config = dict(
    head_dim=32,
    vocab_size=2048,
    rope_base=10000.0,
    bias='none',
    optimizer='adamw',
    lr=0.00349,
    beta2=0.95,
    lr_head=0.00945,
    warmup_steps=308,
    final_lr_fraction=0.1,
    batch_tokens=[16384, 32768, 49152],
    dataset='wikipedia_en',
)
Each number is 500 + 50 x the weight over the matrix's rms, rounded and kept within 0 to 999. Layers, rows and columns count from 0. Numbers have three digits each.

# layer 14 MLP gate, 192x64, rms 0.157, rows 14-47, columns 0-63
554481525407531462553537523509602425502515487482564437445440476526477493493660522542493509477545485445565491503548499449453533398472457486490532484508637495437455577456576500480518451509499482
458436497492533464519506529446515428636431555480480532461442469501448410514615491512476446521469550459527507523490463576554416529624502551569495531506522516557516563544483365527502549517439577
517480571444465430423504551493502441458514406535442490582520502445545553547485567476537595529473543502529349521430467461438552545454541447597543453561496521483538443537490596493509477505507514
516517532498513489491524558443475440571552482433461460475444516520462469399502513548481578526441513568444501444576483501394479411445548539484483519474534552515410518519471468606605458580525465
504531555414510465448476468580516495577488389512420364533535535487507518473527465499451487500439570534514445507535474509535587581524559484579483610386522432506511559504446513527501463523547427
469452561469526481415518531464564470543505517456519499482475452621421472484522533483530502476570536421542446497387516548438427428515496585520587486481527470577471444429572438563451476590478548
459611369470508520490500537429511498552420478528452493498388447442442554558477406495518619504486428454469538437442550526543516486499520509513523526594474549474478483493470455548451473537480496
550472621473529460435477493533502551452550522499477405466431454544395467460459439509564509553437579536558493509533529515547373423495437558397496571454514503451479495555503502513610510480479479
600425443482558435517573486461542541511474473495496551522419421505459492561543521509522477443543389556534540556518453439580521530473483543491581571563463577519534425472403526546455442455499504
512523541515559462468484480595552392525462492480432519448447448605470474446614568500473498480515425408481499484546489390562493449423455475582567467522498536523600418502425528535481587542487526
589506526527444472472494562559475412532492514482465594416568497575460510470488473506541482578461394503494475461525506521437553485491469482534524504453521546560471476476489420490426560549530469
553542479437398450590473521491510557562505413530571475504542510457467481555564407486484518549490491451522502493543435381523466463577497495516519490622442402500508544514537451546528420533517474
602482527474435446521596472624448503534488449512496545476461504467496431463520489586515473538546537594469453431553485412547575444401443490509541643560453501521490563448409463469546483504466510
486441462475430388557520532425537444482506494422495501541493483382529496467472483513476632576472464521509563498559469461463491488550491443541517551507483476572560554555556514521452428509474420
549432499451466473500522444489462432520487468513495476451461497510497579564487518561476528569552527450429554586475455445470563506534499327452489493567478576428502539449378456498483516503497549
570568473499500436453587462567527485547488493502551552474523414521482529526545523569468554447603455480555574489453575430518414515397492490507521488544505523529462477476399494485503506504450452
502444536522548500489566524439434475534500493457433397481478503433516454476471496548581578519476408476514518507525465486501416421479547525590520466539580441467493504402562454540500544540609484
480583481404531462468492514444482366564442460477554422470547459528487567529550490438557534516552447569470557495568523521445438482469589490455490592463589439458582645467532487523506411461537473
616594511372511506504527523549544458549482460526431573550448456534507445535434491452501467537471517472460525444490482492594486474504564493534425573512430535526520483496482563502640477557507542
492489474518496442481554571497473473540522523548496537415492520469547486503461454494484543578514475541551479499422545411514431545525585429425493575486544476453439536432428548491588553503537443
481513517434477500489433486475446554546460325534393486627507501522456506468510513540597449518489488478458569408462490492499512479495597540480497487513567529499497511475446541508579497619598461
511452510543440436420523462630524414657405487568524527497572447350490471572500478581432598558510475502607513499471545467529547466491470431533516430528536452536517493507443512519484458475520535
498465466485493426505565487518485444611563490512422587442449512437460540500504454546452559506542552525449459561538546494504512429655514504392468487651465469481520492483367519581470507534571558
535529477479520426533474514524540582547525474552418541471572381589514453522541442451507509460399495559480516464497506562578452512402530453415509493482550584495506464497487547519470472442476557
577461507493554434461629460478472483458475468467477444522502453513466485473462557474513536591578510433468556547493481475402418503553476542503518494501454535585497609439466478607550447558416578
529517526569487527560533473537462459514412479529525583446554400413455540500504414505530510508500519470432445470457539483457434532412459567470473574562509533492479516476419507677579458533488507
429546535503523493490455523532451516435436497548434378583525520514551487521477472493468447498490528458438567475474538507525538451568525472513468558489540453438583573498505474505513479575448471
487606543524521490440527495536593473448539525475534426497448504489556489428534542465536464504482508490464543508438526452429488418556517571512566420531483521475562533405464601455492383495431524
575456499506450501549603411486569462450439460492504586456508469567460476523571443511416497511519436412510448541504617419529519486608545589470554513502455565551516460443439522473453515506496552
627536453503427515426570595491510397598470482468435540554534515428488498574431491462471467506540390444476472506544525418544532506514532486518514518589569501522538448502467501479534404416616553
541615485407484475462514411509400476515495480550583578459490436509538525573520443484545499507445453418573509531452514536516525513564538449500496505490486554486527482475590544481407527411510515
584468578404468432531598474500534443562448462519457490567513496598467473537451478546453479476502463482456409548401460445539400465506528514433442500584531477526582546487505500438529477568496593
550535532503480487438510563438476478562507540476414583486543397472457454448540508530474524571465556577437474481457539506556503515546525425507574501563402530441520527460517511669463458465505472
479497524551515434484477454537483450559446509550520492580518494504482528514567516513460483599550467428453530540467502551361417455577441393581563547567475574453518517437458512477520495541525443
# layer 14 MLP up, 192x64, rms 0.164, rows 14-46, columns 0-63
558545485555431404509453484458510444567540541462458571378494487437493513534487455555557555451486489545539444476548417550512523528536415534546476451517527482604603459527465472541492540583555485
506490484483391520572495415494460556518494495484477512523494531461372505479494520601473432543529551442482524486409560528517435617529508553440439530467556480478476494484457543585561482560573542
508549508513556528505389516588434470567474604428528523525497526555461443509509519583399503534485623488481482496506532580534483445473449487517521481456497485378391486485477509490387566523523414
524507471521531499525510429482522513510523498466474442452527467598541510553432575496613542484476554444477491577487497534479461489466528487484443510474436464438439578497532497561479474453521542
530456552460496530444506527494501469530556521478562525530545595471549497468512536575483542470459489478482440519492437524514484462485522413674443490498551468409502478455474469476496521577544449
527532570386489466573392458455495504476502514578522604476513492470455407527553566440532452509638443466557506514460546422444523562506440546512524527563457505478483559425527490502440547469527545
467526600519522438488490587435390387477540634509491496534550534484510527482442502443463472484523491520539426471481502520472531536540370558463471481430502490515540536537530481498416517538482475
461442554504440559511583453536470543607546486557411525512587507490460532420472452563433482528456479493492431486502494585464489420467572463528503524567464443538593484544419537472499539566451509
471490447428531484438533421538510460490473555496555506547508462488513553475460454551586480514517466507450473539426524660472472504403557579516470523610570429561491416512517537415475510525484507
543531474512483510471575529436553536556502394520558484625449501501545466481518469500508543464518425515520557500540527525584537508582556522510378510392491393477547428477441583485502460509429537
543501557570590529426480566489475524503540560511490468520469529412524549452441555517524574542532515492452511450541474477486490434460606580549465556446537461526492480529473445459458458517498404
420516446493493383439557578386441475550446468444468586466496514566480475453511473512568509528483471484517496565504519471480415534561487482516515508526552472500532520486555594413502524485548637
600452524502518511510376593533435510459579483538556433513513529513434471427539492490498580491406416423563628422494513501426558552516536578565474444562523563420494471538492500513529487471545511
479499541454502511426499583531496481552450545538507492509445513576526371566424529425530507594465561504495537458518515521554477439490534487551469451442465558478475490578565573531492464447500417
514546547439542541438457393459473500497468566441496440574505452571631450501442498565489493463498619424444569449528462516471505504481411505631458524487530556478468532443531517475539532516599476
504506520383464561544520411558459492546535531405546476489510547534422520502502480359518450470541419652485498493555435408545443577540474485523481531434454527566512524596503521549539538542570546
521505516476475444551533536482517458541502480509477563482473516379555517624487557487508518446500524507464497504508475489439544577541599581468472463462449501465511658443512553466394448529514532
493550506618506537527561444460520413381566493511475590480456442477500433512589493479610517379576415518494491574495513492439508458544469567535580592521555469521480550481526484496523527454422527
545426543440436521467507517489546479434518481527483524500506442452552526576543617466478461587548484504561542460537509544477498536442391460433524490504507433481434560450559432485495415526552450
430434584517512486423447505466604507507513491616478473421525430511450545543479458485488510470537423526446543468512480556547462517409584475570557525543475499490535475417537464498570478408544529
462451492536438437428574557507607552471470501422519573535570498437502415536570526507522515525497493489562515519477438413503510523652466531534460547512543365556510557450469488506571412503505477
421580526473435455499482480492453400521520502477509488569575534427475484533552429458584407601467472506554603484527551520526525571520426447442484477430531503445532527563570518445512471381464551
496522504546436494495436611395547472533474435535503565481491492561526568535593487513498397493402473488538358567582431516523467475492427501455462509528556501494551540573490478489497491424417589
477440433480482474495546501500490509562507528406536493478553497580516485639557489466555506520450572579494508368460471491449528496515417466404523543487514519540526538534461488575488505406603496
566539627510491451442568496454522473508528548482403482550512444500442511493409515416530394488416525476504552585555539499512513416496423523419528528564587499453468494543489538491474581616486565
512502476563616601520458569502552443485476563441461492522392463536443554570552467437514420448596485438514480608525550525532535456555415504424518428486481471428480542518544419479501430407562456
498482554485455493438469502483523560496535471427515470482480445492503446485479515517504510537535455422481519637516493487424559487530468496458512518564504471519563501465590477541513518530592559
444496492478514534532562486514463471467514509570440487589527536546473503490533554537548513502351556540452492441561509463496548512547472460535478485473508648564430496505431499504498548494515549
504581553450546510540607472402522547544394490451535462434512475425489521549503590518434423494582511575495465565420559480478473542492356483509473540533473483430483496507547526552479520528558532
547386562501496499469371549416476582476537495551541519491459507499488613545490554582406596534457525409449501478502507596508435543380456499472415533530514501452465498420499539490526531453472538
499426503514515508472511460482550539411512392579440477558486527576484516471515484521419436541514454506455572485414533538518525465481544470468548502504582506566497487433524442570485519477536536
601584482500562527480524455474447526417452525418530514501496475570540528464523573440449490480514528408418583433501539513488588510504419536529586567435453475476451464568543394411534482568496422
589503515452574489588497458517447523553424483474429412470561482470615558478494446544490563481489564513451513541588420433500464488434451575569546545412519466452526482515406511475523429510420595
# layer 14 MLP down (transposed), 192x64, rms 0.151, rows 14-46, columns 0-63
462503597547433507446496543593543564494463509549471451508472516526406511519450557403436473510529424554385442553502471519531457512502628563557474483443466550469513514486539542523596514448524472
509515555513474548459533466470561497574532425585447490495518591588562548441414508381535489544496524573492533432437510485495514464445466478535448435466477552453547542474482483501520544459598401
543507497489490523490475494474449572530522494450521523446448535465403467469447448507551701409504565500469536564512546521406511439492446611553517508446496478628497461563494542439520482526464491
469534558460533491585448574562490504491485471524465525484509552433512541427503488502446435517522430532525422462577458503564478482450503520526531450424555518478565456462567449519563509559439445
541453431433535518508465561464397451457508519519487546518479448471489453496512540511571511512521470430568558541482497482519518476539436580435508493536491506528462506607528414456485489522451602
462474406508573462608360580432537550419509494542542446413456556559505536514437505560453460564406530529493430520548493522582467563463452498450508522479452522515478512526472482504502575620465478
445583501456520542428449482454520548526482445484523577511436426493516539518469460498467557526523567388477498519480547452566525521448427418491508502642520532596496531511452516451501494475516546
495579557591540435431505502464483484451476470507541422507494526452553497541454510524487496424430592496462432516536546574461486422539551417435497559529543522453501443531549595500490554604481464
501495518545452624513514546492485528546468449515472526451649570539425417603520483471482531575600567492429451541486514501559446416531508416454412449441465526528470444451468486474536463576527472
512474507458451532480443463484556484457515527487508541468493441466510479576552473534467506465477538465508495441529604503508538496446580463536578469445469459448500498530694427549570411508502577
435530514502559532494503530498560467448536470447445490380490560461501522563471552430453503457490491555529482578540568481499449570541528565531424488440527499479504503563435445465493434526501539
455493441441457507531402478523626500423545416484521549477476440582542514508441420587480429500491481548558501442515500469538507507561533576636527458429492521541443494534529550557490484435445411
471552473447559463505557548566431495560400460447478495533497397492388521456579515590448473546526512588474513581629538405548547531548480450461418481519451593484532460511583531448454440514570412
491447516504528486432532508482452503442529484440521523506571709537523475520502533570491479452446484462493400431408494478485480534460469550525510505455546475537517568512496520519517520574552530
547538452503477608559489469520487613483443520464446473594504457430547505532509504397540503516557548468520532555387548549509552497467522416553532407416452485467504419549508478418587428542499462
465495635464462496443516478579489506511403466542579571525515487491484431505401398450549514585441479499475548494514553436519480599438580459510501604654568505511411496449508404533576498486521440
438423534482588508491503522422464436491571533464590544485487626483549455535531485590470586544459470463463491475510490502433442415475506560466547515473511553538468430525500481444562495490555520
487456531544440586491459464465503626541438446510581532434595486459494506504436436563633426510445510519547521562508492469473450550465544448548462542523590440422450518543498482555532482453474441
506492463476445470433486445526484489632517562545524500526479498485557430475492448571473561581506519464403513544425430498484553473448473456556521567573425574512539507512495471563476494460504537
499484502540491467443525589487398460468421555554421601414511503460557463597507470490471538519546555500572549508432544430504437547513609493439455512479468495428544482471497528495571511535533480
458525397467515455535439581519440539466612495523505387447568544491479518488607488406420534522555514535453485473556462538531559460540522479545404520520494494467512515480437503410639455548521455
529484616515452479523414510553550525508471476392469565475506407425547503531581489420513541485434536543469454617523421534486516447504401578521552505575561488519443561469531543458524432441591436
497558442444484444526563498536448401391475471479489417505416504522546429562365522531520450484491540572469574495489485562574494544489452535496526493501584543496490476589580436538495569555554444
602376528538506495519414497501486436396516534555528461509560433576438578498525475474482477537443470527536470548528414535531527521515544502404462621477525491446550482498498476517448439505527509
536536391541482508482542596499501434587495492437517413478425524437468667585483459423467501447504527504443422575470486487557587556485414550489493581464556537540470458556463530541557461590432444
521446492528474507516544479414457489450473533419404511571559463454527497534516399540460443515477503541396403502533511396543500564482536511582464581501551486501543462570411484613401491484614556
429501518454505467517513491523502582426506471571546438500522395508504504493454501480454552475517506524502553441507444564490484482459505462510502518590563477499530573512526509485534467507403543
537458430548506478455472519490457482485464470485447503488511452383434502581476603485504478490509444520547503498520498474554528523466543442503516566452533468475532584545527442617475525549532469
532514484518568584441551544475402493458509536559447490457452578525610462512527495528473453403459562466518482491562506472534456555489542492403563407640541524570500456551493488468493419461519471
589590522474532460470459447541495455490494493502473466447533523480374632580583553462560414440494548544412531395447579435483514504427479496440533457513448458467448485562490549567537546601458558
516503543525465515561516409525543457486449511493479455556480598495537553577515468469480540472557529534369505426430442534452440543481537538515477493480452491508416583535559523554525467516447504
432533499508481344555577510511442437467454484520572451486507415549500520539612459586508577560470538431518454496458516508511515466487455432580451589475498545565484502471488529474530481499388576
543556468511406493407454400432448555471431523491538522454516462466504644574490458652464526547539471534489450541467532516523468459497511595552453501548500522552435558507448449446608501487427584